{
  "n_layer": 10,
  "d_model": 192,
  "n_head": 12,
  "n_kv_head": 12,
  "head_dim": 32,
  "d_mlp": 768,
  "vocab_size": 5382,
  "activation": "squared_relu",
  "norm": "rmsnorm",
  "norm_place": "pre",
  "norm_eps": 1e-05,
  "positions": "rope",
  "rope_base": 1020.0,
  "rope_fraction": 0.5,
  "qk_norm": true,
  "attn_scale": 0.306,
  "bias": "qkv",
  "tie_embeddings": false,
  "parallel_block": false,
  "extras": ["some layers without attention", "local attention windows", "shifted keys", "exclusive self-attention", "capped logits"],
  "init": "uniform",
  "init_std_qkv": 0.0275,
  "init_std_o": 0.00435,
  "init_std_up": 0.0275,
  "init_std_down": 0.00308,
  "optimizer": "adamw",
  "lr": 0.00258,
  "beta1": 0.9,
  "beta2": 0.99,
  "weight_decay": 0.077,
  "lr_head": 0.00948,
  "warmup_steps": 346,
  "schedule": "wsd",
  "decay_fraction": 0.607,
  "decay_shape": "sqrt",
  "final_lr_fraction": 0.0,
  "batch_tokens": 16384,
  "seq_len": 1024,
  "doc_mask": true,
  "train_tokens": 118600000,
  "steps": 7239,
  "dataset": "wikipedia_en"
}
Each number is 500 + 25 x the weight over its row's rms, rounded and kept within 0 to 999. Layers, rows and columns count from 0. Numbers have three digits each. The size before them is the row's rms in percent of the matrix's.

# layer 5 attention query, 384x192, rms 0.135, rows 257-356, columns 64-127
101:523479487527505500510534550490488500510482509510522498521545503521466469517502466521505496473518510462503501493508524490485487537515462513511501500474560463492509510528541478472450481500506532
115:434510497501489483517487465462498517524517485478506486522460521494500521534525507517507515585477555464497515513475485495529496487530463500473557513498477497488522499486493530498479487499494503
144:519502526505555515496506535547460517487497493512484499502480526522476469525508480473435518493477462512508498482514508467513477489507469493513445459469527524470486512549490512473488512501461543
111:506505510516565503484521542557467498472501496513508501479498516501490496525507496482461518495485436503516483499539523463490523504495482492520470486499527523488489525554466503453514504514467555
141:462469476504479502508547471502485463501495511510531495494524514484501510475465515518543506508496555483515468531493490519478523517550525501477486507509484461532509487481503517548476490551492495
096:524498472513510521487515556481464459521538487494538552479529507481482512499480427528463514468499455511514494493531517534507478505524485478509488536525480547487448507491533464453457468477491516
113:505472505472486492458454470445518518469502484482483518468505524489541512476538497501476487503479460459484504509488494514558500509463522490476485500511484502469523491496474517497562504475551428
089:529511494502520524485518510497493514459480517495527496523486517533528508475551481470485511512467479439517532524512485485500499431453515519515503495457496473442487495516514485527535490497531434
097:527507543481477531536469497456523505448515512507511476514437490500547526485530531508493544510511501518488520510498488470504507522498563514506526531530499499521506449494491485509464527509520472
118:528497502520547512482536563529470519509501467505494495490513516507505481512498475440468488486467461500522493481520501494496487506489493485485457496477513494486471548517499509488520504518456516
096:538500478490469511494542505536524435488486512522516510489552492516494471442464503499558482448486481516502483495483527502420522508511512499504463505536484502521491495480500477520502499469508472
122:515483476493468481515542493495519436495504486507511507484541496492509500430476502540557506448517523479488466529502524528467522521518520501466492519518470489502489509448511505529498488501523495
112:487521473500479498531486431520533539500473508501486449536480488471497490494525546483550462522536553515476494515457501469498539490472515502503493508485506437516524500449507527526533527496520494
111:481510514490491520518505420495552487489463494508473419494485523503521489494506566467524468511488534503483498526465466464519508472485526489482501484494475485503520487490491509535565520540507475
099:469512517520501499544537481537524510478477524489514446516480476512495500508493530484534507515520558496501496510512494490458512514537522522494513462466520468550510509501493515542492516569481501
088:481502545510518485543542501474512496489453498502493440493501489516471518507518520452538511504480539485507501527495480458490509537523509552462543554484487441486481502456492474513453508484478529
073:515519497497511525495452494503512508537498477498487511475518510517500503501567454486479489540494509501500541486492502494525486483455497495502493478516510532492524499480529506466530503446501481
084:478500504516492473504560516507493500470498530508520489519473479494499501505441555520553507485499510484508471515518496499461517534560494524484518531486501468527485514503486491517477501547481538
065:534518507469519532490462480480503472506496444456499509448541509509497523467549496469484509530462484500497504506494471482520519485456496525493490495534488504473503473496492480482548510461502490
086:467501512525505471543524504503502525511506520528506454499451509516501462526497544505570506535493496519554517530485490469493500520516510514533513499495500516462492487500488502538487496485504496
070:535498503453465537470454500479493485530510463482497543475505501483515511473535448533456499513498481530504544473501498524494507476463492496513478477514492560492514465510518503470536497449515480
072:517505487479504529497454485491511505510494464482494495474531521497495498490554463471470491532495487521494524507485508480530493478444500510507494487529512524483501474490517488493536504457509475
084:527472474452480505499492515511482498527513511513481493503477508454526423533477492538473506475522496535501500489486514521510474473517513469514477465492502567505475468495493531541518445455540471
097:470509515556513487534542497501507490455470502485518468519459475518485499486486559479554508502485519472479452532508494467492522516531515553468536546517508424548500506489492504540482487556465536
079:446541533531499459503521480476471476504505499540494535488495524509456511496501504510495491503514516519496532530507489523454507489514489487525533515496464512513503454483523450465475517492477530
091:438537505561531445487511497525493502497494525542481536500482498531486510496486504505495500475523495522508534530500496510464511491497480483533506495499457521488495469467520479487465511503504525
091:480521557479472503458514499486482521508503509497485483522488473552498537493469533492540485560477465505553530543514463508504508552519483545522517502491493506449468555542441522483504540521483507
081:495489517545509493526526503511508509454494512451523485536476500521505505485481538493542498505491489471501449524504508481509524536505522491478506515512533450543478528490499505531476493565483486
087:474503516540523485523544495537521491430461525502512482537493471489475514488475532477536512469485520481476448522497492491482520518532515518473512528491479420550497523493487505509464520576477506
099:507469476557502498511465525518515483495501534475517519504495493502510483512506471508492509460521512452480487445513547513478517482492498519479478495521534461544502508471559506556476454514491537
064:510499514477489524503477479475495495520508458477509489446502521494523504471560478462478491541482506517523530502510484489532504474462511507497509508532502522473513485467514478499526489471504497
067:459484506449490516493500524483511514492534518494503484463479495545523519501478494478508524489491500492495485496503473476525489504486500461498520476466538520487527574483505466527494506567486517
095:495499498478481539472500482537509469492490439529512496474473527478480532465512492522471492484520537565472476490484482492519540448503500535534507485538443499483494456518493472503493517519505495
111:482493489524466454483488492490513512495507538501474519521507512513506503524489524492527521526490486452526556500511514499459518526501483465460495509470545515509493555480491567481490506518483477
122:477513544517502447514501473520534504468473504525479492529499511524497497483524536506527544535524506465503540500512490482489519534486483443487519502474507498516524490518479544437481510549452489
103:473471519500501467493534505503501532500529539504490521499504478504495505496460502477512505469508500466512535503512524506489511527474482496483514505454522469536422527445463543492480512499524499
102:541492477502491520518498483483472486491522504460538518468508497501526482522494503517472479478494494465512476487472469493536460501580486550476445519506515521471521466502537416558519477483509528
092:516491568522483532435504468485523472509465465507462492481469486501491476477534514486508492543501454515488514513498508486512562483461513490560500544511493508476497543517462500504527517478488478
100:508507473488485471507497532484510525496474496517512460533499514526520470503540524500516534535505547450557517543500433480490468553530491485450488491450502465525510510480533463506487502567483541
070:505513502520485488495529514541534469532453505528449479528501520507464517514507500516484466519510501525534490438524488513482526458465518433536480541469476504483479470489498516522514500429507506
076:456474488522468500498483515481497496512511531507485515491482552519524546490516512485472524519476500517499491488520508510454528542471487459501488491486567507520529518488499521471469531487461484
089:574454490514517506494518501518438501522493488476532528483506486490511475498526503504482491494512477495541505520497501492519436515514498508469471512505488502471485525513493479521550480508513508
105:493490521503512442482500477480487508497483521503504511500528486516502481498478513489511507487481474456532545489509503483499509549476473478480490493441539493505473530462480543494503475516490495
126:530488434497485552509510502469462467510517490499514495454497498478517497482474480503472471465481488526512480522488495509522486490544534533503471480508509516503477488478531475543512476453534509
093:502524528498498470501474531497501534498483491486510500529497492533473481519555512534511519530541513482500479494508469514497504497511445459550494517513503493475521519534493496460479529505447546
092:466507524469508510467480473521507482513469437537439447495517511467469497459514497463519504524503507547479501514497506508492551480447515499526509494509484484516512522503465557463511516478508447
086:479504529487506524478491471504497471520485441537434454479501510460491478462528472461495528526519487544491485507510517515520553478463519479548495496512499484495490523498464554489523508452514472
104:540498505502508514459463466500503484523457506484465533521553472504449447502525490502472514502466511509506485526521512511496522483452493490519527482469489461507524453505509454460471491501492491
115:511491472507527509497521535532489468492534509546449524471535510517478509476469489530507486480495517537478464496500543545492542494513530468503507493505525473528509493502470519479486516506539468
097:464514511503474515500483535511481527521493492569516501468507493502477502521495520528490467566480490481513511502514493513490516495482488494529544474476513524471492462496540475523485504514491495
111:505481485505510497509458520510518496500473541481465482505562489544492491550489474483474522452473521537490514512478502541509477520498511488506484495479454539527494418498528504539464447483474498
095:496496514546496484458468471462538491491495502504440529508538486525489471519516515442490498510444493487501514508488523524483530477510527519494514511514460481513511538502453450489464553501457513
103:500520528545477483526512460470530499496495483533463504506532462461494486537488466505509518509492531524492515508473516501525481507479472473493476471537466527529488464528520423516459521514475514
103:474507471499508480489509511497502503536549457480520548514491480507507509518499503465448486543474466481470537486512459588517499478499497469518525500488476486533490525480492508536517487511520522
095:497499525492471469479507564487506527537507468483489517457509530504535473534508455481515457505494461476481501523498546538473473501499505483520488549489473492484526527498482504509472491496506570
121:526493486471438488503474524486520523503498497511488521554471476453494510522494508518512506481519550472499495497461480526494519511507521487499558473489450518522514503465531523502457525531506493
088:480506498481477501484484521532517537539493486589472482467504472500461498503529507506521539536487495525525515511543480519468513534479470474510520477437487481496483489506494560485506506529510483
112:543486515513521538472511451540528487494522466490514480480480493536503459470565509476546479491471470517514539495546482471519509495474499529515475523494521490475542532481480519496573497483486492
098:487509517498495504476502454475533490479513545490509479475520531514521524521509503491518513444457431516538533452507485504521493521498498522459472489524506534518514511489488498505527492494516477
101:548519468522516536497517536558475475489545486493547528487497505507497507528510474543481487483523503506510451492502523507486490494526509480513498515522540500502479509458513504493464492486539490
105:522529479557509531493517501525539509485543502498491519469519492467477527561520476492469522519521489483489499491516535526482477544512488501508501525503512536539495479453532470494445500500513503
104:506518483521509485514546530515499470451489488540517510480493494485471498456476493495523547484503523547506435490536526508475501529497510470516468472484479493546501512506477497478463551473534532
091:514507481460503496500476498497520493499543474458477539536494489474518505482489478500497481411529533500465477486489518528495497460473504509482501521517447519518484502467515517495529481515540481
086:500465460472510499492513494509505475499450490543481521496480471516500479487477494526509525494483524482499528478494489464503488501516496501513532530502453520518549501512513470501476450541527453
088:520468502512493490498515508462511519495550508493507461528499481501459493512496470481527483441536492519436463500497521525511470484505528527500505486504503502493444542485533557487502459449471552
072:451456541535448524474512479491514425470486483528463540512513527492491516447505522482479531494493558502526499505495504500538510472530491501525531532507518504523491476490510497509510521487472470
096:484518521529494480457456475465551494494506464486468491533501522482447508475483487473484505478508552493457496481466511520508472483507526520509556504518482498533456535508486529510516483481467500
081:501518480495483469493496514509543516501500501460458501531479537482462504502510487495483505483528552511479494480519506531511508479478515500496535524524482507551490560509505521496505465506503502
085:488494509479480491501542495486495481474504489507516490458472546490496484502486480517472559538520519491530497498560521512465549507499481479518509525453510483489513498511464463497484488441552513
117:482499547515474514483529502496477473500446486504448486497529516522472457472495519487466539469529482513492488523505574497472520455541507546542491500490534495507506498538485480498485493467486502
126:532522489481470490490470509517509543545522519489500482483539468515523451544454530483528509524479495530501553520517463499514497494491477489490471475500462513504514478511499502482521488532463544
093:466488536502461492506495494509476466529464463517456534480482532489500538462484491505506504467507507495498538509482536534505512485490467475498508536499500479497543473488465513475495508501543492
091:527492483507519463498472513501510539480483538464536485523521443490504422525519497496505487519519482511496482508514468477510484536471501500498476473483522523516489490516536450507493485492470526
107:486496472532503471486496487486511512511525486512467483523527524484456509487465471473478490453525524489452502478479511526514452494507508537505520481510485504524432538489505549474494483467480509
094:501522475481533489528474513484494540541489484482508491522466452492473528512499462482520484479480503481451540470475463487508466539475507504505497476520482505492475520471525530469468473539483518
098:485537476495530480502464526505508521507496480493523510526477474473460515537514479476511492485489509479467523449476478502491475528466498509487504488496486506504498525447533509466465480532482486
100:481491524524481506485493534523495477492486513481474509518532480517422504480537479516434524477579522514458470499482554529501487467484514500521498517496549515523512524490539537493494489476473485
104:511452504520508496513537478522454499491466450484541514544488510495525528476478473530510482456505489499482491483473489474465520502548501500485513508529525499490491492487513483511472495489523497
145:504554496472463503465448517475534525514528510487481484473504485497485457542482518477525486554492502495503554504534474526497516511447467500516478498467490494523488499506528500512506485505452548
090:525478479468520523529533469511509448450523471500559529523511521499533533456523507478490478431522505473472456468485515505495475526514513521472513491502519481554510519465490488538493513522548486
086:525527493497487497493461518486514561525467531507492482498452454479497483539525468470528545518479483477483548520484492493513505481520521492455538453535478508474500502506500493468491513504496447
111:510497532511491538499492510523468505482492464477494516510525502515504475479530521498465508479537459510538500504512512471460533483527459539496462516479532500489512465533492487549496465517509525
098:474565509496471513532497508472485516493488514450481545499472493521465469499484499468472523465502478497531536498505532517515485487445424532503510493459471467504531487510508508504484425509504540
096:491531538529459492469476492514523482499487516470468512493505471510467478504471509507547505496468482517524508534512530463501473489460494476507504508526477497494487507550488509468494515494457511
118:529486457495470460502496507520501534501525497488525455491493542483525491532525463478503502489552531509511516484509531531498488522491486494470450501495486509537480508461505519500510534511489482
110:480478515506510511512510488501504421475497429497508568526482500507451526436453515489473486462491545473468486459496546536477501446522491543493521483498483493524468539506507482483469515491533519
097:513511507478543473477489499430533523520484524501490464476507473526535450524465494486567483496440469509501554513469474462512494531480486500495485496492487514481468480507487500496484483520473492
097:456473494496471467468502482423516510501462552516494498480501539512528508471472477478510502505478466470472515458492507515473497556472482508507477495459489480500526491475482484493459493486518493
097:534515479442557519553527518485505536513501530522562483494507463498556487515496499526510448489471447550519511481489478456537454480469490466478528492534476503453497462479515488477513483531504507
108:494498470498499537555524491511459521481505480502512481531497494488494470497524467501479530478526526539491514512491495505505462462548514537484533482519511518476525480462488509498473493444538452
088:506497494482546565551514517503510497493486469508513523524502503544510537473509509470468501502508539485492477510478476497508504521527504529510557478461493497482536493446484466505472485475529470
122:512475498507512540554528462566453480464504486482547501516481471500524530478515524527458523502513497534499456536507481492520521447532548466483498481543503511478514484478504492480553514493556487
105:478445524513476472472513466508482518516512587529453498489524471470496489502514510538526499494483501530465458509524532501486496476524523486486521502523506522507515486509474528499489531502528485
101:468541500476494460483478549456502519531493475489466497506469525485472463536495489479489498498519488508514550517485493521506518529485452506529514539462522503495493485544525512530499409497465529
089:464513472470496482533526514473485504510492540564514518507479461447502493461477481494543521496475501482491518506466504533499493479509514520497605475513485499525483506455490522497443504487542492
086:495518541489478505454502497461522526488527473552458490462511495549526487512526506474512487522478460483545507534519538524483492459490537542520533529505499513491494539488477540490516527507534476
090:500527451493502489502510449499454477487533495528490522506520496508515486500477546494471555475527549531502503471517495500527451481476470553515449498536435507504455467476483503490518495495486501
099:480484498510481499506468486512515452501510493507466480482499536497507482531516471509495472548481554521506531475502531510541454472487478492470507522479490532502506494471536521508482495486504461
080:517521449491496485527494510494511520540499504512524501504514499484509474495498541521503481500549507546536486533487503510502512555571519478547464474535466494513547444505508475517525503482464503
100:479517597504512486464494530499516510506482479514457511490463477509495504484501528482499502519494455492477527510513512507473522485471548541517549482498520502506470555524452539460509519537506493